From a checkpoint of a small transformer trained on Wikipedia: width 96.
Each number is 128 + 24 x the weight over its row's rms, rounded and kept within 0 to 255. Layers, rows and columns count from 0. Numbers have three digits each. The size before them is the row's rms in percent of the matrix's.

# layer 4 attention query, 96x96, rms 0.293, rows 0-95, columns 0-95
079:121144163082136140128132106124142154097118114138101149116132109134102129122146202119075112132116118108135148133113116138077129142105141090103152136130121104128152135103074110091180147168106140159139133133109141163125131174163119132103094102107154139105136083121116142150100143107100083128
074:146137120122103131082109128116149100123140113138127169196119130160121153133152130166102121119156096105137111148131166135110112165136120152133107106117139142129108128126115166150101152094134138142105124098151078124138116091132098106162107176128123147150150100098181105169113106093069128113
060:131086123128168148134102096099150109107118097105108160140128121140174135139120177125118106099123114139135179118132090066118073089128123102139116123139149140159130102131078138147140120083148163107162151124094126131148153103112150148164115131166136129136136096132138121181126126131096112146
047:135106116124168129123102139118090106090193104126092133110151127123145082118134108126112122127133161138128161103144164115165073115138126119151153150171142168096151097166107123146109090116135160140120119133156150148119129133099156135150154133118138087144148126105127073140157134132189137147
054:101121138151117135100140158134178130156100151105160118160134117128067139150132148157156136109102107086107100131126148145128192150142180154136103096102119103125117139088160143135121146127130110119103099120088118115137131094127099104140083123099129156083099152141126150112086148141137136095
053:106179121143092164132145157145117128123146142136102132156157146177130128119116091131122149151167123100124116140128135150183105166118106126131138127111110092091133123168118125169140121114183130143118105085131139144189108137122167167117121077164130085104169127122150130132129147124164124126
048:110089130118141151124121137101156161160134132101144117101116143132140160094154161124126108112057117121125106149172146131113158115115119134100147135122137135139174111105145123135146116098172090161096118157094136139157124148134142080118121131113109136149094065123119108082085154154133133169
059:132087143140125101110097102112125128092079123104149128113095121100141094102125122116116139138117186138121115122096131098060121132129128127123129123138123172165102143100113117093106140178092107147145180186123115106099148114156130127108136116119163166120144102128098119112155126117089133162
092:128104113125157110110090141116128160124091079124114147139152117134157121152144150136107130131120082117148120112159145144133137166117121155168105084118124133122087138113129209153117135078135128086168182087109115092130111154116140128154128107096112117108102122095115129170142132114105144128
090:110101122144153148139138108105114138144151119132143081159139137110144131121121067129134133135133151121119112155102131115197130138125096154101117162151154184085113141130145121122119122105117136066118123132110127093146136135079150108116161163154119083138092158155114127130197125148150115124
100:095143121142118117152147108177160138089139131097120109140117131113131133117108173119142131155145163102127149072108120116113178143111142157119111123114103118136122131131130109155147100115124131124175157121156162128171137188134152162063123104154140107074127176122107130102128167132127102113
081:186114092100113157173112102126107131153111173107152103133103150114113157111135133152128117129128107144123125132146129138136125124089082154101103119079092099165123090130126139135065078132179138112135172123153145105146153109083121133116137139110130148158140126095124105143105126139138153101
116:133155108130160148119163083170088132191159112109110121140111117120127105095107144135101122153102131089158109168147141112140099117102136120119151172111131115154121082117062152121158127161110137124140137159129091144094128168115125102130170129122094123105105098094099109106129123115134139120
102:097125133122149128161115108109125121119105101095125123091093093144110114145127116094131102133114077191143084116093094117136116154082120153153129114186174129127112121128122140118135125116126132138104098130142111146108145143090133182157120101144147170102150091120093144118079109133125128093
081:147119123152130115142124120168124103084125101099125127112103100134095126127136152122129100107098157129154158150118121105133100074124128112107053142126083117124122128110101148119146137074151119070136119162084168112157130119153085126109098134120117111100098143161127152141113117166131170131
098:122118129111147148148113091097124152125098118117113133116120108149162100101137165123132146109128150078091168136080111124124129140109138116113124107130099101133117140132121130127167096098144144117180088129154084118133120140133138073160134146092170096127129070126123097135105058143129094135
066:133094143113081143129151112045134131136112146136178112100108158125117116138161107112125128131103130132094126147133146158148156136124084127087104148160107178106153146149121115108128103084145141104157130139111105125172112150086134085134134136110082107169122133132127113128163130087111129124
060:138081140105154123125161103101151139154125167112124121139118148112073110116113152139079117172122114078126122100123109108101162125119113138116104154096108100155162118127112117140146128115149169112139167123150127123149163179142154157166128154149095135162154102133088134153119098105126082147
036:125097107134198142167099121145129120123142161101146130153132165105118053132120100165127163158134117116134134119139140139151145146142138107134158141129158182122167100158159095131097117114140177153122113150158074159130108144112125121144151112175090124113157135106122122125128115129146119118
058:156145118150112148118137131146154153149124186101143111157139165129112127118078105124137141139153128091129101144090135147138147190146118131133116117098114069119127151164138141137081155136126113108126121125129098085161110106146109169111154084156138161142148159130081165095098136117117140114
054:147128133134168097141118117123115116107107089143136117077119122095162147138143166127110107081117123169130135087156083084059089072136128099119153147149142182139107104113113124118145107111117164136144139127113141132111170133117138118152105164118130152153110150135145118159154107126101121140
056:120165123170108136143151164134144156122123142123110143177136123147104116126112094153153155155131131101108109172109158151193152168138131166166107101120124090090138140114153152111110173167120119126092115102140127125142089116129133147136126088122105101079153150124140135097105134110160147102
071:147188122161078136159111107154076141155155112185135168110118125138081117121132104148122163105125126172115134114108136152118106168143107117145120128148104127104099127123112141129151125101119153111127152113123129164113103140123138181144126152109142121142141184119147156156152092113119095082
094:154064138096131099102108093095126108141119122136167108094102129102135118137139138110125103123101149165145122119124114117071141085114136114111126137138119158184128133115114112114109118115088112119168163177132109108079134107149101108094162162123168170163117133139094118134147114130108123150
092:119158115121132127146120101140104081138157094110142134182150089126101153187196167125123125111144102147150132155130141157123185102106143153128142125159127156121167128149172099138133116125077155103112145123156123116125159126113101092132106137106102139128114141137113107101107100162110139116
100:143129132091202080158177147141123097130132115164133117110143125122148123083113132169141153122129149138143123116138113107134150114130098119159131166137123133122126140112139120166102119128086103101134086106176098069098147113130141134110140138158171163124096135124116172157127134098156114108
085:118093163130159132111150117113133116149144158120144148170120104127097125131134156131147070155107117106089159108139126092113169145112117151148162151142125165112107159123112125103102157097155146095095152116121087116147110098130150163148099158163108112136173108112131108115123124060096118123
094:126132165134176147105129148134102106101145106119120200139092141116129125101147111131101152113158114108188121119101141103122122112140105094098114145141136113107142139155083128100099171121129101136111135105151092086135127112084124143117118137174157126102170114119161109142096113149098088117
089:162138205102147125115116134140108183106161130149118170135109130123162091121148163123110139158157116112136132145134150117138171102125146143126134136139158134120133118083099101134151117124122179138134159118134143142091149187107102105094120117106105124172132161108162138157147123081130135107
084:157155092093095105159111121141151093109135123106130150156108094102160185127151118176084154165112175137135114136152176095151119135135134119146131108154164117137147133131084089119162140116153136139153161138138089133128092089126153132133113133131121113073105147131136150115114100137100123135
107:151126109114113082099112129133093117158126113110133145160071121128117128103098109115142145151152159086146149143119099091126128149118135173196136130128130113144134102141155172139136137104158143135114142111173141103154165104175156131142155140148129156154167169153100126154142104159100121136
100:122148129149131149101106158124091136109133116144157140135137152146135142112116113127110112123158148103108176192076110128128111120121095135179106087163126166126130121109096116134109099186134137143109131134131135142159124130122105101095113078108136154103088091129106136121116183093092160128
182:124142080087095132111099122119117146128093117107118102156127112127128127142154183134105154131158097102122125128134158118136139124133154082094153121098130116143128114114114130151172122175138147138174202118166122141141095142153118100147118139080141115157119104064138095125121132157117129150
202:164108153106122115137169104099136130165116144156144116069114118099121087088123166134139095117092160159109130102133112117087146077112142089118152156128114120151156132131121100103134108138102114141129149175104124123109117135150126124111179131078154101129130128145088084117116112125177118133
162:166105112109142103130087154111103094101118090131153165140094120113125164128156117133140128083145156147188157122100091127129137115141112127137118153126088141124160134125115148134119115116103085104144156141158109052124152083132094113137116154137179129118132146155140093150111115163137121130
110:120102131143127144171111110104156109127140163092159129140091136125150133160137132149116148157143118134138161104103146093131091125123140144111174147134165182143135109152116090146120129106139170168102122128098152113151145125123164109094115125149092128154141060171136076110156128148097108126
141:118174140122133114091131119153105119102157136110129153170108129118119177139148116126158156180140124072144115113125181112127157186107129144150143106136148096116140159124147118079115156173085123147114117121168100125109129116123129153121102106165121161107146143101128151118110120103088123096
074:133110157089133136142150166130176129156111124149107161105158117131150113122122124085102128119148141136138129137133124127151117087150140087120153164136133118115172100155075125124168104115178113139156132112120146148139089173159126148113091108142130092126160142127175149169083136154151088116
102:118083106141148133137135092161152112152140150082138109131138136131106132137096164136109081140096174083118139174154162120108124137134128136111100136120133162166158105131144103138147161129117135151106175154105166139100127147146096158116109120106093140151112123157085145080092158127108118152
152:101124103212145115117126108092110092127116127093118150140152160130163106100095145139123146129124160109122097115106124093124137156145110135131117086157173151148142143168123096148120145175137148158098189119138128112129146116103144181143148100124100134125116119110108136108148126118085106151
060:127114119123169113119092132123162149124083092129097152142141118135152123140137153160117139086102093132159130106163153141122125156118120153163106091119127141130099139099132188149117144089138114076150193077124103086140119155121132142148121121094118122108094125094111157166144135122103121132
068:116106119157196154150122114107088111129142115138132106166148131119170139116104084115140131133157141099121109150094117101192119136124099138094106141152163185101105110136139143132146127101115139079119144137103133112139129114082136118120172151150127090127123158145119119133193126151131108136
061:105111118115119115153147102178168132112123117103129107139123135112111153116118178102132131137138152124122124072115118129112178148134166154106110143111091128146127116123115114164122092125147126127162159113138152121169146195135152161076103108144158131071116160151126142103101155147146091111
059:167101116100095160171129086110122108158095168101146095118105156110104132113139173140150125150122127146132107140144134138160133132116094131094105135109092115160139096116097134118067075147185159113126168098129129108135159116079136145111106127093111128161122125117128130141102118138126146104
082:118163096150158149099161090154084121189165115118102121141133110128104112105110147126112112151088119100155114160144140108129101120113134130135149163108131129167133087152084140124163110157104127129147159175119101138099120168114130096143174121120091119117103101086098101097122136125137137120
070:100102140097145138158115120110127132121118123088130118091105088147113118143119120097125099174129083184142099129098075107164110145094109150139130114190171121134111099122112132130119132120144147111122093133129125163119157137097145166141111077153145167119139091137099152130089108122129131101
056:147136136159146116129122122155112125092126115084141134103101081130104127115127154128148083136105160138135176143112123096142102067148140128106064139150112112128131153106115148113156144088161119052128132146093178108134117123160103138123110148121118129114088139145143133141116132158128176138
064:113115125108153154137121102115116136140078132128121131117131094146186090102123161118152155120153162111090135132084095117134100113107141119094138103141094094133129135125108116126123088114159154103167105124159106133152114134140162081148126132087152111145139068121123081130107066141139120148
190:195099135076106097130141143108144129164126152159158133108083166121115095093116093149128116136115109152110131098140126142140103130122119160159131110095129114157113115134108132139059122159181133172108140083156100113162129121158139133144130139139142163136176111128133109154129121111116122143
190:164123133113105143116106110125150104105112147100100157141092116113161119117134125110119150134109150150126100140147165100140117111138127136088096118139147087138163127106115133098098147087186146090134144134078118088140141136105102139137102157132071072131128176138164124113161086147131151117
120:164069103154143137147099140099167102147107112132113116111156158119161082149112121126079119146119113151135121162119106123125104107177103117118139136138174163187151117142123139133131145098170135122116153115091122112164149157103109103135117145115094092168112118131093103138140150170137121126
169:148154117111146150180183073163145099167129129115141086163118113132117145123137169140140120097109106139128114169129125103153158124112133182099177131156130103156156088138153107155135088127145173133107103119148093126133140133093141128137119138123112120117146135147148110094109131158156123093
082:147074102178168124137121116130064091137130139142152104123111154114134117137111174135138089110096108118150136133126089107088114092116111115119093141095132176170110113115159147162126109091112174116140128110094137105112168120120113119134154121121139143160110133175103104148138106130115147144
101:104201137136099125123147139131136139088137142111095149159129121145123146109135116141150157176168130074112101137125175152166162184125132153155153097135133087095134135124156133089123147179101097145129124113169116134142086126099142161136131127133112136096135150101149145117128133105116114121
079:142165131162088117166101117138074136137168121191120160116100144131089125117139089160115128124135124144121148116122124140081098157132098102150105143137100103123110133130143146135149113103114132104143165137126129163103107167113108160151105169099153137145131189090113145147133126094118120088
079:145074125107120105102108079096129101138118133112141099104108153094125096128151158113125119129109157158148112113112117112082128109132119119128121117141140151196141137127117097112102127134085119150124180179125119102087155104146096132121174114109147149163100122155072126116159128123100116148
072:103165102150154140145098104149112071129158105116134122199168095129123131180161178110124133119154116135155120142125133131111159118111148136136107120152132155130141117159145100133158124139055151122092155105175123116118147114127111098143134135118097116119130140124099111096111122181129108124
070:139123131102193100158172153140133103131134115157111103119138129120141124089125120160138160132130151146134119121147116130140139126135097142170134147132094131121116155119130107150084120137090112131131089096184106066078137115118135146129132139146164190130088146126139178144119140091164107119
062:154081164103150139136154114132127147156148156103139149157114095131088144133118147122158072162122129117097155114142118105153171140103124163154145142147089157104084158105109122128108171098150133100100127110113101119137105080132148168123097147147141117133148094128128133109121111072094118130
072:118129156145188141104126138103085110098125105133107187163107151128123152104134083120120148120170116082156103131087143106081119152157100091094098144121132133112141147160121133128110172117118111110111149112145117087144113121098109124113153133152138135083173143124136118145128131139094088119
069:165126204064125139114124137147130198107149131142123151134110097121154098128130138121115128173168111130132142154127150119178147105123148148135149120134140110112108119082103109115143135120134179122140142119116154154103137164124106120098113120110108146172146161151162145139133100076126134114
070:175132102062081096157118128151162133081115132112140139143095107101160201147163125165103147161119150153135142134162161100182107117113135137143132115161133102136116137122070104110146145110141138138145143125147104146113100118125154144124108140139133122112102132137142142119126090121094133121
080:155134109140117106100129126114071125165137103124123159167088118131100129108098109106135131164169153089140151163117115092110143136151138159172135136115128125133141103155154161146139138090148132130129141130158147095161159105174148127133170153152115160138173165160109118157146108162095105137
070:112147145137128119123113146111099146110140120164156119136123158138147127127112092120123103135152154112104164188077097128112108134139080138171110095157101168110113132122110108139125096183115127126124134119144144141142129122125113067093126090118133132102074088120113127126110184104097165139
188:088107154129084134096154122090146138102108195128118090144135161126116119106142116110151115141096118175127142146120125160124099148130139175118143115078108105137120160139118113127092089132164169132087172115145163125129139152127164163139104134133098124147132155133156111091161103139101126132
158:111151165113134124136081138109111149057108109100141115153109102127095149110121109119146119106150107126186097105116100136112127113138138180120138107096127108124128108147156164132130151112097087117165117098139152087121149171134101163110136125137162128157147168158153157152111105162107131128
158:148134122118085116178161157147113148168159165139163103111103119110135132124109086156110138125114139118147110154103096145121102093122152161190167140149161132178130076122141118144119138135153123149123107126117133127098133138117164147146150159121118190159135145135120160125135168101133156145
139:141132162125100106111147136142116136136111126128144122165130138120123146132134148110114114101119155111114164157165155133067142153143119109122138120046073097157146134129147137161126114073117133091167104172144137134127169124188110112094124135140141169133140153107136164149108124112119158136
109:105140124112141100090137143097145121166121103149160132134158092137128108084122073080151137139167143113122124101118126113165150129130171161144151153153154115109161110109162116121101160186116104152075107143159138137142120110150147156124152111147126116135119109140138089121135145178166149144
094:093139137154101120122181151100149114165123126141114143118143109161158124115081132122131136129146147105122110103153128096088113168168129108128118174141107145111129117169114109135132091130136123140116176079140142081131151184155146163117107108110124059102146134139125115146123155146138091138
121:142086139091118132087131118122135123092111135096131084148115113132147167161146114133131113206147116103138120185142147128150128111133122131116107107094167116136118135115149132134127131104115172102110109125123128133120133070153121096079176118135134144149108142180117138113098133175102151162
063:164132131148125126131098084151097134072121124128149151129122132134123125145149103135123158130130161108099140150131171136107138170098104140135148105108117115146103175082131152117139162142112108132132110172102119136126126083150129086126125133123213171111156105112124147098149101101095166123
062:113113122110164096090070148133140159152116078122114125139155110117160134149151155138119110147108100141184134095145113142167133145076135145165093102129154109124105152149096183143123141110163150116169151093111143092133122156112131139126118107136125103149092138083120137151148115105111131116
067:145116140165154142128147122094121137139132140133136092181146102103127140114104112108157140111127122110119104135083105114157140139138115138104118161168147156087125133132141132115161138101181113100106132136097121137173124147074161132123135166149109085129100155172127095134204126129166117133
071:115147127132111159141143111179132124094151172110118111132121135126139165145116148122130130170155155126157144108158126141139189154093128145137102129105092089135095145156113118145109115089132107115159143099160142133149152159143164138084140106161150117090111176130105154093100169128141088122
078:179117108104092141179125130139113131142106149109165091102078175101143167132143142122128111122144113126128111110130116143116150158101115176089089124100096087155127120120130122147073088118142133105124127130125137098127167113098105106119128141134168166132119158103100122144106101142132163091
089:159129109125151151132167099143089147201149097120101125148114101138125098093120133132105103167092119094167126164103129107123121106104152116109143166122127135151109092118090167137169147155104148140149155150175092147120127164147147123125156126108099107110120096105119100102142102107135126120
069:094113137120116135165120103136126105114132108105127116109083100162104108152128081087112122134114107186109081118125152118163118152091128155151153123140134122106111110117124145121122123116104137114107080107154127138095149103126143190181125100149161181118149087127101128111088115139114135107
062:142102128141132100157137112130125112087113076104131137155088136141121144140113128116154100107083151159136175141113117112102099068108137118133072136133066139135151150123117133119153131096129105083123131172090156082123165133174109100109120144118135125101122130135135155112113133168118156117
074:128134107083136145135094101085148154099131110124117134111127133135189117093137136133115144114140146109117186143106112128095111131125119129076138131103109123163138154142127141139123117130131163066169106137150077119153124138151138062146183138086139111118117105108106110119111083149118120134
173:169108087123144133123104104140123109133109120121156143123100138123124113171084146126136136138151140078135156103113127115074098144103165141097131142095115104152148110167169149113123124127168100143140126151114161117136126095193110113143145154147171145154137140143091105148144101151071109132
184:100112106133138152152109072127139144135140117115140074103152151126122150101162122121095103124125139115127142142102114130073120091134154138073132132115089142161112144114130090146138126102092147137166098160157135150135139137104104085088197168111158145125106098104112130101120131129147124133
083:136141121147124139141113162151128123087141144154126127132099102099135132155123083155121169162152145103129167178175153159105084143134082150113144142137115108137096139122181112146124089120140153153175093154094101140137117162110152112163123107167109150136109125135081128149147125108115106118
183:130126108125105127142129169144103128153138139119087126098111096150158099126118151123151129125159160081124121131136099126139136107149159118151126111110099077100189126148103157125143083123161156113132152116139144146163142184148132121152133137097073078093146159143148094141130118150172126135
085:123105130132102152137105091154104123116159115138146114142117179113127146142160135158135103087124148125143163133112117140150093115088133128088137131102158126182135132110116135159162140087136162114140063143107138157119126120120109091137108140139159198167108164118118175159113121127135142104
097:117155142152145088119148171109155118145115106113126141160140114148169099104100102135128160106131151115121104117118135122129151149148141168170148120166149158104154155120168124110122148178127096161070161120128106090132098114138135170125127152145092111077125131122157090122177151135150122128
091:135109147149110118089126133117142144098116126151127098104108143116145131121103117124110119138143138078133118136101161145173149136164140124113129106178179132159158137136121113152155107104125153152059116107090146104123090086114082129112172140119100133144103140175141102115144120173104103163
092:151089118104120121116100087122114120149133143129175095091119131099100129143152145109120098132113151156131147137122108122089134088122144104098127129110103109193131120112125118133101120117109116112182120163122133155108139099147106082097154134118211177171121135147099121113130118138110142149
062:131139094159092104141137120157107100127166116100126111143146137106077140172175149149108105088138114163165102170138111149123161127103155153134129112157159128125144119133175121138123126152088120111100156107182105107148158105128079098137108115123131173148130107111122101116130113159109114102
075:145145117114169072163159158127113116145132134142109107118146134128170144092143105143155150134125129148148111114155112119133142111106093139147115156128123130109127130104131119138120116130114082094129090104197116080097132126102121116116149122152198154133106128136158202140121154103152130098
064:119148176143161137129162130138124132138172161122123156158142122115116113118134125138131088139113130111108152112157144094147145139105122185148130132140140149109116153147114130100118189105173137119081113124152105122138120106109188154130097159180101121149166100106134124104124112076082144134
078:106119159153187133098142150131123124122118103148108202118117121116103124124141134118111137117127140103144129108094130096127125144138144090109114134143150137116176116140124125108118134134128099136090173099102118087117136142091142168127112145144137098073176133148152094157100105130092059121
069:137143182097135120123118145118131188129162147155110161136124131134152126112138142105112121164139087126109138134113127117145167094130132133100132131154160140119132083088117106104151135132121170129163159096127146169087164186116124106101114097092109143165161149085155140127137098092131111132
073:166158109091085096153114155118128118075147145110132129121108102099167174140157099164123139191127158137154142136140134100172138151145128103138136090147158090145142141119104102106126158127115154120164144122123089129138133093110157117123087119138108126085123162134147135093084108129131133132
084:145143093138143091098088119123097119174117124128127135147092124098089119122097118119146167116133123080142134150120104063104135136126142164173150147131143146154151085118143168094146172131149143145128161128159125109150116107171137149137169116147105151145135162163125099136161115161140113120
072:137132167145127152123085155146100138137149105123148136126150153136148145129112102142112124125176142106114156173092131137142111110101089140155133119152148157115129141117080115107123104165147136102095145136139113132182113132125106113103128084082143132121090097129139150095107175058090155126
# layer 4 attention key, 32x96, rms 0.274, rows 0-31, columns 0-95
053:095138144153092132130142138130127102138125122107124155101157132176157147140115112101147106103162202108099131139116191139158125156134101137114119145130107186122117110129118119164149139130126090115160174117074091130120114145110142128148110104138085167109142108139116152138124082099135120143
062:097146131156118112123193106139086142087128124117100179175137139144135166155118117133121119115112127092125143120114146101107148176112104136129098167101153147119141165127168126152141135170138096125127133126115117138137098147160162092154147114159141128091121132086134161174135139109101096157
057:103111132164124162099136130121110116145157149136108121160116121140132155098116160148152112101108149157136137112106134162159125133183119116126116152120177169154129093108123126183119143139145159132146138123119108152110098115095113157152187132099084157114129135178160141111142086109161168152
037:140122097158110109126117110126135127117130152124137112111114123097150149135140139152110124126092103088166123133142111094122120134179135102128171106127127153171102093106188107144144174084107136129167095143138141161139157121118116112139115138099181156128113116116129204179115135105101137122
038:141118153132119132132153103151113141118144109151135131138115110146079086152110071157152129150194155128098160131123175112123114125134149149138140155126146118132152115111133140114080142149164149127096154165131088115119078132115173113133154090108132119081134098170144132108132139151170145156
054:118104102115158178103106150092111140123134166111112144152156120141166127095136160077119136133111112093148095128109101152158154180126097132122110131107073089122148146138120122155165138115118082132156113145121119127104174116133100194138132103142110121155115160137110116100140096119130143111
092:158095123091132143142119118095129102109148126122133131117165122155139105136130106172140153144165098094112155096119114092166135144094158117102110143132157095106119125098151108123133159119210128132122180172135119098108158119138139113119101116134149176100115100112135108141147144168163153131
051:128126139141194146165117137157140121116097151113157165112136131161127146144096116146110131144151143108157103116134124132148114175134081144122137115121093169097087118130133148122162177157098173135135096128140150132118143105143128131088139134103073083097106083138139132085132091109118122130
125:142098129127153126153073130097115137144130118134142105163118106082129143117107158128104120120125169122149158103125100168117139119089124122151162164106117086104111159152068156134135171134122121192113108096126152119145122144119093162168117123145171109131104127095095132109147128100097125140
125:146111176123166143086140115099127131126114125147180162164100146132127144151124092108131130123126136149124150124120125149132135114118077143103116137132136126142169152163143160158128107144154184118146135145142102156159094124097163116158156112147159138138108095190113078129182122114140152121
138:131151095134155167087145086128136130101091163123140157112116189117131130140116166127132124137148144166176152160141107140135126185121129128146107129150115126133132177174132082108122120108109117090120139134126112142136144154166147138114113126139181124151120148098148119093121174150169104154
130:179131133098146110145108157123145157148144141130163149122121191119162128112120119120112122138088077140111102112146091141168119130097130133096097077142096084134140106123112123128134093104078121128126127116143141140153164119157105152161128152181133102136118131131094088131113108140112120076
133:139125106119134159129142137140129136176142153135149133137111141129131076100178153153112084127134134107140126119103145097116127152096132119082149140143144124128114124106131155168105145145073143143106152139173132120122111172175181155159127112165120121123112151146160157076113089149130176137
132:135154120181123107124151060152144102121143098145132080117124140142126108134126131073088161131151117147105121146106171129146116094098132140104172119147147143105105143117141154107113140156137124132113140103109151142080133082161130158139152153157148118168118139140109104121076120124097156100
132:128075124120146143120131112116119087106122122132137118131103122081126109126114141139163129135121147161148114153146101077161105084125138138132111119136080169101142173155171143126145122090150111156113143115077156133141142136133140080126111126120133143124154154132167157107151062092131153088
131:145062069120125130141122149117127140099116100119082149132112147145138123140167153122078151146125141148144145153125121128103153114097130140115162159175125110099147149110138175150118124186153160094144073150127100153138147105131113119127142142117128100102120138125179111102166145138127105116
056:139116132101164157126134129071128116174094126104154128119110113133141114121079143081148156129121172159140086132107134155096145109109160139138135128086093107115153143103127140104102106114149101083098095133087131117141147140139112117091104117102130099155126177142129110122113147157174141090
051:138095124159152149149116124092119110076106141099152135107149104164167131119131181120104155116123136150156121091129120139156090101118110115127148152143127113097102147115169129125177107121119088142118154151116128118137103106133129127091194116091129135165128153088107132116139134105189145101
064:185135154082136130112119111130161130133139150145199117090109129124123115128125119114123127124106115174144105124149128089099110086147133102141131115121102125148115103134148113088142091090125163143125108151157164120140132134120129059097135174097099115148118120184138118117114131174157126112
060:138142121132141144119125134135133125186123131126117163149149100143110094097131127074135124081111159110093133118113158125093142137156101132141140140143156143144161113133155105089127166108181108174142127138132116077113102144093124180126136123085170106116109135106104135124180116147167104147
041:108081095091135142115120147131146135141165148129091135132112167129128121148155100105132138128130076138107126120127129101174125128157098168086112112140122099137178111101166139143177136113162131118122145148190121154114106129132109134107145186111089145146104150107123118136124114141157145075
040:146155159152151133152123129147100115111095098120157140142158094138113130147081116153132124163165177114140135137136130135118123126106147104157152124117133140100076119131085149114079169149113177123122105136111131118128112115118175124104119075130155098077146078152140118086128143118124123169
045:114117145144127159143144161121159135113134138099139154074136146132112137117119123132132112087131119105109119138132105142133141125150070165082137135121110119112157148133138139141159127168110136150114147100096131149154116132127106104104204169115064085099106134124117118071093098101116152114
066:145155150123066084149155112137134125133122090144128121117099159103103126146112116159136103137148143169110167151154137121096118081113177107147148120158156123144110127134109122122085109123111160118109147104125122133153093147120157059132121127150190121097134105125136140142118175150127111163
121:095136081143144136084114175156131097146141130081133109143120147132095144146162152141096154112165093111128089137141101140154117108143131148130138127092155121137139150113138168125114142111115110109116149129154160121094111133134110110128059096112135165160140123145131077139137152087090122081
133:142157125131147098095138100103137142127124147132122115162155123109138126132175116085105106126058112098160098107117134123126141101111151114175112137138136131092122122108143123117134107148144107104152116159186136098136153115096169135147116106128192119166142143142170183172125129132133120101
127:101139151136133141152150139151067095136119138129093127176136113102147093121105115162129126148102131139104157160145120121123140154124160148090066109146150133123162158106098127125098147126160140115129087146115132156114147122153183182108098135153134160111136098125116098138143152109103162166
128:128108109121153127132116127133143142097077098179093142109172116132102116153164108150179101153147130124124172129134155103128139143127158125110108119151140162141139097152109154107120105158125090164137142125105139103114130110117140148132097163154177115083147127104145106124103108142065093093
125:163137102079120147101106127117151147138097141149114116133116148118121121127132145121101101134153138146113104110087138157129140123148117110090105126145162116122157062076126116050147137103122162144119125083133132120139116177122136109078140129104144157135165154098129116104153120106080104138
125:136108099124100083132107179132124141144101101136138127069095096100098138169166109133130147149133149083101145176113123080098138158112137121124164085117118135153103148152133106142126143126085151122127141142128121112183130148121154170138081135134109140140116143100175134106131130126134118100
133:157128115137131073109141080149098152141177161131126118141097127098139123165079137149156168136130079103124122146125104087117130137097129125152112144103125143146166097161104136077120137136110154117106110123137130119131119128183072145146119094138142118113122144145153146138163097169122094145
140:146143148140131118120076140173094122094151082107133128095138155110126147145100102132133114104179149125123122116117114130166121119096101118130102145079132125121127114076123116141124104141146121093125158138145092106144114108132157116185155108109146139114136131100158156066112125064113133161
# layer 4 attention value, 32x96, rms 0.358, rows 0-4, columns 0-95
099:147153167090093128122086149172101102122100161128159135150106146151147105130147141055136152168112139089149160109138135128141137106173112122138144162133133157112115137141158114161128141117106128124153160108133132130137142085153118140170158144114134130086156139114133081140118121140108146184
098:146100148145174110100165118125117152156117073131111146070118101182140103130136122076120094124118078127145147101154122120128141139145130163146094097113096129137112165123097092116131134107101169114111140162138096145111112157138111079139127108129129139121136106080124121129167134120104142096
103:101103135106128127119154164104155152111164140145149116117098140135141104139135125122155127113137124105086116104077166144092065122112152100177056096132119138134108154114117161147096157128139117138196135123127170172132159129147146140126133111105129110147133133127137138115143160159097132119
103:092134190154135141092132167136158100139108097078126103097115143090178137139119130118116092142109097115115179128109123151116144136097127151119148179165146090157103119115180125110121155090121134131142106096130097157144131139124100151154110121149109147132123116137155151113114103153139093114
104:153115115112119149117096136123106115136137095155131124122109094133164135119112141143136126129165078156120080156147153154082150108131108181116105164135123105144085146161170174117171107112125156130135149123138154130125151115130153183125122134129156133088171145167143149162126166095153130138
# layer 4 attention output (transposed), 96x96, rms 1.3, rows 0-3,32-35,64-67, columns 0-95
122:134203132082138138129143149172111105126127157135146121128130128140159109089161140113175111185125149114155142118134130142122112089160082118139135153141115125144133152145149149140112185116102114113130143104099128138085078154171137124147131126132114151111157154118082130154117113151101120164
118:127103153157131066127143100107081158142107074148129181108143133203110122107149122102103119156114083147162123108164132122147105100116156142155119133109145129142111155139130151138142141149143158113117099116130124113125152165169111137125145158138136106153116106084103134147091106132110126105
128:121160129098121133156142142088145178158162144104203144133116163147113151110100157104146127112120131102117160101118179142132145127155132094125111115118117114111132127089135134156091166132148100126155121109103128155141190111126097131122144158105120075117087119142100124120127160141156124154
132:116092147159132088125118143145172122156131105096163122088114150101157152131138128154135115115139110115109137144095140110106123114113109148086143174136134098143114131158138151157126188116128151119070115088106142166168122140110103166140097103192139119163108144119101147094107142122122127121
063:117179105115125167115117157168095101131120167136150126105146133132123117128150154082184137149143154106150164157113114152126130124144119097101152142134116134154149166155123139119139176111094126098114132126079091129139104168166142142132138134122094150108132131122074117105095135155093147174
071:140159130146154085130184072109121162175109089148124147117126118182168146129179122081109105153109088164134113116154124129129136123150155160145107144101155124110109143133134142122142136134132139135094115102163165109137154139135114165110136164145164126148130114106126122148125100139075118113
065:121144117089126133138166171125153172116163145122175163139107145121119121121111136139151099104145116126108131114093176134113112159135127102135075091120133118105135122109136110145097162126146111119163099100105161184121191136119108132111169168134135078113095112128108132111124151134157113156
060:118097167156113106103093134135159140165140081084138121123121166087157140112110114139131127099137129124099147147131135128119108094103103150136101201113103125125090110142147136124126187127147115121089128096108116150154101149102109160128097111151100136180093118127109152092120095127124136131
102:109053127168099111130108124091151151127142079105119149136116132122108142160103120141089130084136103150100115134128142113135136147103163146108112083129138123108135103101117109123131063154151152137124112158158114127171176115087128111116124133130141108133094112139183128100160125108149126098
097:131172101109115191130097166151158090103162176076118093144127139059141126127091135152130150116150167108105139152111135128107152132131089101110140108153115134112128092120129102115106112102105100135141145151119128160135113101094149095131099100130129163096142147143155129125149148114126134145
098:128099110151131134122107106160097099109086092141056115122149087121148119155175117115092131178127119142114105164129088120127113126104116156117158135145124127148124116146132106119145089139099164116098116152133107117136070129136165116139112108165141180138166126126164135150120093142103127105
103:131162111112122152142131112108073138082127164168090122168131104131098107121114136112130129124115157137146119112147108165136139163151157123164115083117118159100139139097088103112152093136125102151184149165142125100096150108148147088099152150082120137132158115134145101178131140120132131134